config.toml
n_layer = 8
d_model = 512
n_head = 8
n_kv_head = 4
head_dim = 64
d_mlp = 1344
vocab_size = 8890
activation = "swiglu"
norm = "rmsnorm"
norm_place = "pre"
norm_eps = 1e-05
positions = "rope"
rope_base = 10000.0
rope_fraction = 1.0
qk_norm = true
attn_scale = 0.125
bias = "none"
tie_embeddings = false
parallel_block = false
init = "normal"
init_std_qkv = 0.0294
init_std_o = 0.0365
init_std_up = 0.0421
init_std_down = 0.0421
optimizer = "adam_hyperball"
lr = 0.0086
beta1 = 0.9
weight_decay = 0.0
lr_head = 0.00606
warmup_steps = 174
schedule = "wsd"
decay_fraction = 1.0
decay_shape = "linear"
final_lr_fraction = 0.0
batch_tokens = 131072
seq_len = 1024
doc_mask = false
train_tokens = 1045000000
steps = 7973
dataset = "wikipedia_en"
Each number is 500 + 25 x the weight over its row's rms, rounded and kept within 0 to 999. Layers, rows and columns count from 0. Numbers have three digits each. The size before them is the row's rms in percent of the matrix's.

# layer 5 MLP gate, 1344x512, rms 0.0405, rows 713-746, columns 64-127
110:474492495518532499472508485508492497503486494437465509524529487513467504473546468499425485501461468512511472489496450403497491500540513506493502473517509474486524497478507541522484473490466535
094:512491483492545510503517504508504495484503500480489506493517531500505488490451480463515472529500521480477488552483514486511496467532477472488531463464513515517505541475517498482515456489466463
104:524548478463483508512512520479503488488512519486522518520524510500458484492501502491456544502463487503497493542520511515449504439534480471505473509481467503523487498502513521480488502499519479
109:491443438483506453564499527541476478458522486516442506567528518527520525476459484529500436502483544478485476493470504495477501492469512486492504452474478501461515498478507499487494513506489542
106:496478488498546469503512526530487495512504472490446517480502454535495513474500518511507454507487504535521499521478522482477481516477536495465527455478473484459542490514505525505511465494506432
106:507486503469505486514496522503492497497488509499471552516525449555524475515502513430514458502518523515470494515516495486488474551473501465520493491489527457514486465486490560468505557495470525
098:512506524496498516463486505465488510498547494477518500514508483541480538472497526455476543496454478522506547443540484512439476511508514512469491478520514495490473530517527541483452550479473550
094:487462495500528483471518536508517468464545510511492541518490524537489486476473523483472492511500469486491472513548540524474503499513481508474496562455496469500508497509516509497480529521454513
102:469494509458530505506507540525472504514502471501480489524506501476487482472548472528482478483501516501486480489443515518504494495526508467478504448505498475499541486509505514461525518441527485
103:490503494524524493560499507462511465490510453520500490459488503499487493472482440512490503453470539514538474532497472469517466478464525520489508498530517475448465515489492487524483479443485500
090:478446506535493483494482494489519465517503484482508521540470534460542474510492524505461532488472499453522492512489478480432552468500492492499527520523471519462490514508538502493471498523490451
099:527496497496532470527516519480510515541532486487498509509495515520497545544506514475478479555513514523497506524518485416527474481472516490466499524505520470471471500537499502496500515456527455
104:512561498497487491484497475503531512534483472476476506506476510542502503449512503488483502518470505506498513498480501479518507495492480507495491534557505495466490496542503518477506510490530476
099:495516482475461477547493550488529490476473515508454531455525558506463572523467512489558491511470505526513512535506493493475467495515517524470469504488507512455506502523508492492528537456446516
100:522502455507505520519512485511529485473466509465529508513441525489517495526471502493559512522485517502537522560494506525508502478523540476456478476520474452518402509493529540508517480464485488
099:481468491520480460489472488469515483483526463506511500544529508473509554503537482522534534494525512475495536524538501512499498490514546464517466530533513504503478462522490501510489472501498512
097:457507463493520530526483505483559515556513491489520448490531459486520516496543477499479507521498470516468561527513524508512505487475509533506520533508478493485519500551531536476503513478508471
096:509526528506534520535517493525519493498493512479508504474442536515518487506532532437550478492480451499481514526500487494535477533502496520482439490447515441540499451483523520481507470474444473
108:494513491520496500488474488486446456465539467493464551542487479545523513502537459526477470465489472474499507508481509501490457537477503491473561543504506500469535554508493513482467480459479507
096:513483480498531462504481525472480453491481493512485548533506480534512478494488482511500502455456519488500461502502485473529503502514498488494542452438481479491455475545506502504516532490434463
084:510522507509495512527523509485462509502486479505486519456490469470481523497521501482501491528513468519495488474489482515520535508506487515516528457441447496498516551502478473487519517481466459
111:481498510516505462487474450485529532465488487460459523489521507526481490482497510485465526521497489529490449529492553449508509476491482473509536507531471461508433514482491498491509467506487490
105:522479470521474541509463489569462525523516483490485528478529502541518486457475503520568508443512506478505520481537491545479494523478507495498472518480527458475470475474486521496467523516509497
105:458498479522469505516483531521487477481512494509507493541481518494500482527499540532517532485485474510537545501469490465457469508487532521525511503502518477476496489517513493504520479526499484
101:515475474490497483509529519493480498479491455522498507530524526486560483493541476505549468522476455538560477501556488467507505457483491508495470539509467481479497511548513517498536482508475509
107:536472449507476493537487506464490471462504471508493511456521548525513477506470467554521516439494490473506547519551525434509483493496454536485549531483467483515517451512502503484558464524492507
110:523550494529451515564523487442516497456479491544535501526487553490502494497484469504497525476494493493484493485522534538470439491506528469495462500483501486541510480526547530507499495528488464
101:487503495526492497506462493532511475485497514499493509494467485456527501492518511510493495467500498540513498534434491487519417498518488485510481480531496492518469482537514509538526523481517468
100:511481495551484446536528542495471498501493528503498444485477490498550471508512493482485522470477488489490495541520521515477505494516445498495487538476503496482479466483516518518485495452459499
102:528514502493501461461479490489513488492552439489411466502496506516514520491462481521527495483504465463438508456494530482519450478519507505485458499498492490493518507486506526457517522487523470
110:515494500529520489470500548524479505521531464462452494521506482532492466454499504490496426476501533502479485486465502490525480492445481509489524496507540492475502534503512544527526524497473484
103:433482477476496482521535564457478508479509482475491541450516482471474505517488472485519495485431502520518518512476455443496460515468502507525525547528524465491470482520484520459489514502489484
106:452514511524491539508513525495496464502505496472483523500490510538483480494496514492502480563487535465488527507491462511508473480542494503500515470525496457444492487484449487497540457478492498
096:533495474466484479478524478478490504490507495529485461474439476522490482517505498488501512511509552504514457541491509513507527481530523508481508526438508475509544506499515506515432493526482516
# layer 5 MLP up, 1344x512, rms 0.0436, rows 713-745, columns 64-127
111:505460550512501509472501534512504488487477496506461490486506491491483520477525467505481529476516479501473496504499477510532559481491515465508509514516516479495521523496498509510535509520508511
093:499480551521516479489519494527474521524483511539506550510523481480496482510541480518530470517516532472527493516543473482527492508501498459448540520500551502480482510479531491519548523528501494
103:459508513531513502470493457499473512531529520508512506464523530519535483497496483522545566516479525473508506531511502460471508469496510537498494510547469503482493510474491480494532484483486485
108:503542510485478506497554509459491526537465486537476497521501523526521483503491524508500503480471517524497447545485521434531501523473494475488508502527494521496471529496490553510468505485479514
107:482508458492487490499488508495488484520459512518493537484496475483512516462477509537480530491515487506460473532429503520488506492483509451504517495509510500471460538480434509555481517521461484
105:514506466503499531480513498504457511506490485506504516520534456460504469492485493502523481493497487517498488474482546499512520512494497493538507508487515498480517501463513537511498491518482496
106:498493507509490505486512553488517507514486517525515515520512467530521456486490483503524514509468521484517467499485466473417498494483502472530521492524533519496490511469459493483453488521465508
099:481484487479492494534503517526489498473467478492472485515552464486491518517507470489453496456499521531509477482492513532540559507482544494534509474511508509527531511513497512522494495491552492
098:473479473547511453503510461471502523525509489502543505492510513470464525512492498530532465507500505460492505520523442532473489494517493454488522452494503483510466503512516501532498442507528485
102:546494559522494499497460508461498530529509526515511504525517508518485537536557514501489516509518487496485485455505527476486538471511535495487487508506560493515530512483520513504495504471490512
087:539502454484461505475474451566512495498485470507514474483532519499489469499489468509477495522510498522530513529533519550496500498529481470542471499482524500530523498455487498438505563472551507
101:469490519486480477513467516533474469485534518483514522555494545471494475545496464483518447505518522534532494498497491476526557449493552538481476501507495502508491532512546502495470508485519486
103:501486483483468504541449510474537507521516507502466512530533503489496495484479536519466432472504546523526501521514513531488530490459511503497481494480496502484508503537470500517491522499496461
097:495507489533499512518483515525551483523507498504476523498517529514517478495474482486513486526508507518518510504479509458488519497477463535495523527486497515488510526482514497497523532468480466
099:482465493528526507513485482490524527501486491462490530556511481475482509505490498475506471467519489455480491496524503545566504452492511469490481473519506490518506470501507490532525497467516483
098:528530503469482504491566434520490504496485540477485497508451518509505476505530502507474533481480515510504462529508521513501527533510501477514513532474516543505547477466513476503484527473486502
095:475477504491450486472493507543496520516500519526487478508473490505495499492534482504544498481484511527535513483455526536502503518491476517547477494518478490488491505523448438501538513512532510
088:462512543528475524522506478470496501434493518465497445492462558527500482515498498480547507523501467493484500518503421494485523480456524533512438478508534468538459536533511472494537546529465468
109:525502505504529461480516511500510537518494530529476487497494470506490480457488520434467523502516516523515557492507454537492554503535506486512508501494527525543518503482480479470546515500478551
095:517531480499517469504477525528475530464521477497463496514500494489503528460514540516507505467527508470503521492540477509493481508489501484547512538482449506468554441474458492472509478498555566
087:479502459467512497536466493467436526528496480470500524480485493483499544451527472555479479522498488472485503512481505514477506504539518514501540473495505494495521504525521482497486501488510525
110:444549532499485472472472513500522510451511460535463524454519498462536466477455472457504500511545509513499475485475515516553559513471525510491456490496493492446497519480505491519525514500451488
104:506426523465513518517493498521545508483544459501448514513481501515498473529518524440490515509519495509482452489484493479532555521441553496551527513500487461492537498457510518466495477491495498
103:474536515520501479522495481541545526541537534461468533504546512468504482505479515483505511555477529545515514527442498510507486470487495521503492537451491526508520517488510484456469501494456482
108:517541500445528463478507472493519490535489488511520502526504502501515525503512582488470551484449507492466496518465456527506473486503494477521511493475495475519503480524503459474526524466496532
107:486498516506478502525491565490514488436482503507558518444474532531538517504500515476485460479553521523516498508518446502485491478522553464464497479464499507515517546502501493459536466504511486
107:493494497476494514475515540534488462506481505470488449492525508466500510465469491502470517491487491472475504498512502512471481495537469465454516480547530477452481576484470538493497539496507462
106:506544509510534516498468503498501507499503446498523482540505540505531502498528489540526489452548467533537510511494467515509493531523453485477506484516477481463525490466495529480502533559542543
097:525494499472478516420457468513552466507514511526485539503505479522546490476518536497465518526519461495481505485506522507482513568459518475492462514494489517515496521481517506476496476523491504
103:475526493450516527462542472510476502467541514494476523494457483533479498474495531529484470538541538501451513508482499477541479544537489526502521484477497513477534484506501500544493459507506545
115:473502461502466528536500557508477491480426521460509511477478494520499496505484527533483529528454460534506470551482453555465488528512482466421513462456516498472484500468500505513490495491490491
103:535494496501492489524523455503553516484524492509490528471536467488459496510492518467517495491515475514513496465501452482483489484487484545488490521499508505480493480512529490455494532476492470
105:538466491538523523496526520488489478485463477495519526489497530473520525480486480455526502523486519470494527534542504487514489490519471549500471474508523500484495533503521518508520581528521493
# layer 5 MLP down (transposed), 1344x512, rms 0.0421, rows 713-745, columns 64-127
107:495461487478457511468489532478520519506457459549464517567504487491515508496502508520479498506421509480503485568529484506520498435492545551470467491478528534501488529446522518556507526524519499
097:461529501518500550540482515509503550493517411490477463496495538518503468477480504488469528499501449498494494509465541534486521507493506547532513487527500463462494500530481510487522481475559513
104:491500511514542495446504495511517504528504475536503505497504511512468538479490527522459511531520529460508457446534483552496511525485499523492487474488481522533496465518500462484524488512503529
106:552455510481516444538510486479497509451511547490481512528454548513497524484496515541498515507508489530468441497528520503504523448470518521462495465461512559500506469492495500534473491493475484
106:506482509519519484445474519512534508512504470505519489507484510478492513476554524526482464557522499504462460476482537526478480484500471487457475459513485521489485510494506464490492481515489515
108:518492541537466466485479528520476536447505495465545500520467519536502491487514444524523468538441514503517503535506476558505498510504508476535464499508500518536503482494499437542516502464511524
104:515499553507498535491530458498481492537512492495502461457515471508530510458516494551471476466520466488468497508508519476483478453487481548521484536519496503542515496471506519504514504482497531
100:472510513494459459527532479563465535500510482510506494519511506465472502425493470568488496514496499493521500502486544549489499527480505498519481488507508492508468497477495534550529478537520507
101:505497502485502539475548492489514475505531506496470472457464464512533529438506497483521520502517521541530523523539497511498514490500435460534531500484484484546509482501480533447520488500495481
102:518530517463518540463487551509479521542509485491551504458516511500512479482486503494509501542495529530485519487527540434465473479503517513529461514493517538493488491531475495493500541472489518
091:514478495526512519526494530530497493485492517467459452451527510522506495523540496513465473463540472513503480497524498504524477527467535506485488472508499443461477487529465517514493486486512466
100:505525478530489548526473493529489528540519483530501471494510505492522493489476486528482515480532555505542512485498494498509524538500530487469451514467454468497519536465488510489487518527477476
103:504528446481483511483480509500501493466487468481526523487501494514489498496508511522488527495481512481479501491479485515498509511495529504534513476513505496512517490541516547519440486476527504
098:530527473474490497513491493547514548469493542473510493541544484474484489502474516502462489500519549497517498534528520501518500498451487514490476503507521538475476508496523500492491510508469533
101:500496550511520491543512498536510493492519523470530500492500516491488516441447478485509491531434537496513432483463523504548482548482501519503496511516486517529517508499500484498441507539496488
100:490524495511513458520514485544498502492528494521505517539503493515483493474507480514482531528523481478475479458540454485473478528462478485478473489511515487526481536484460532496510484469533505
095:474499502504530452497533507517452546491494457502463521464503509500547505524500452491532536531508473492475504530525501484516479478517514514472507525517511533479514508459553491507487519488461497
088:518498434478500496488490502496502496526493449537497524515551469513506492473493473542466504487475527501491474469510531487502525494529490527522520465486482542476512511491503508534468464512539525
106:518531479494475512482447504517492439506521514539500483504482472513469468517558521528479497522504535510481488468525516502492513443483485533503493458507539487510482500471488526544516480529527482
099:499484507474496486492511469515468491509502494509483510470496489526489528486482495526480505501488518506532456476497515464490502487509534545510526483472516521503523523556502525512497530528486473
087:496566540523497501485519493515487540505500531487526486539508491492521505526527527450535540476503464468549501482491472533547522519523496513500543497505483514494465468514520547532476517511480480
110:486538455476501504493509466484483527455468486505549471491488478506498492484505539515498481530530528530459523511469487557522509465500503504518534500450534511516490467513475491476480515548477538
104:499536468523495467539557509474482540502485484501460565502529521497435537465512489520494528479485442537509474506480509461489516515512488503485508489492522508524464512529483484480481500498513510
102:496483508485535464503455480471457519516506551519517455490501527485521486513555554528514522525483501537451528495498468492465491513509464527526501477519496509455504465495506528505483465482510494
104:532473508489513486486507524526465487525467506486499472490503476479462455497505516477512501476496485487495513488508528472503445511515504463494498498526502474456507521451521484525502500480502525
106:493479541502507493509438479510474516513494507487536494503570434489517504522495480511556476511541498497510519519496468484496479484512502483474496519448499499545492469440507465513480548477492540
109:506492529513468472530512488456456500546488492535497503505472520449463511508519496488514503491500473497503532486521497522445454458482472546518457528509470497528479488526465552481513529531478481
105:525473478489503493472487541484528506497468482494489428502505509489503530493512470515526461517543529512503487521536499522536507487500474497499514521499472507493542552487499528485488486495517529
097:492459533497470494484487529514509516476477523453448503507479509506466483537480472479527526494455482469486514469489506506493484477437520469475488524524535479480471460475461457446485471456503487
103:540477502490536492515560541530485500500510493511522452517505533467485501483480502498494516487535529479516471510491514492501513476504519493529495501507508521512504492490510480482467469533546489
108:479472494507467510487481511517485522483487499508512491519492494478449488492556457517540455500476520468520494469469498502509487452492506510475455471481543520483496495510493494501448478558476444
102:447554557533492491528537491490505516527487513488508493518497517520506526465542469548470537467516481499547514494515494469504527532496464547509528500511521491446514438487502506486480446474518489
104:469491443508477517447489478504493546475470532497525489491521519520494484504478495478452473446505469485488479511545495474510483518523511510522523502496504514500488516484463506493477454478558478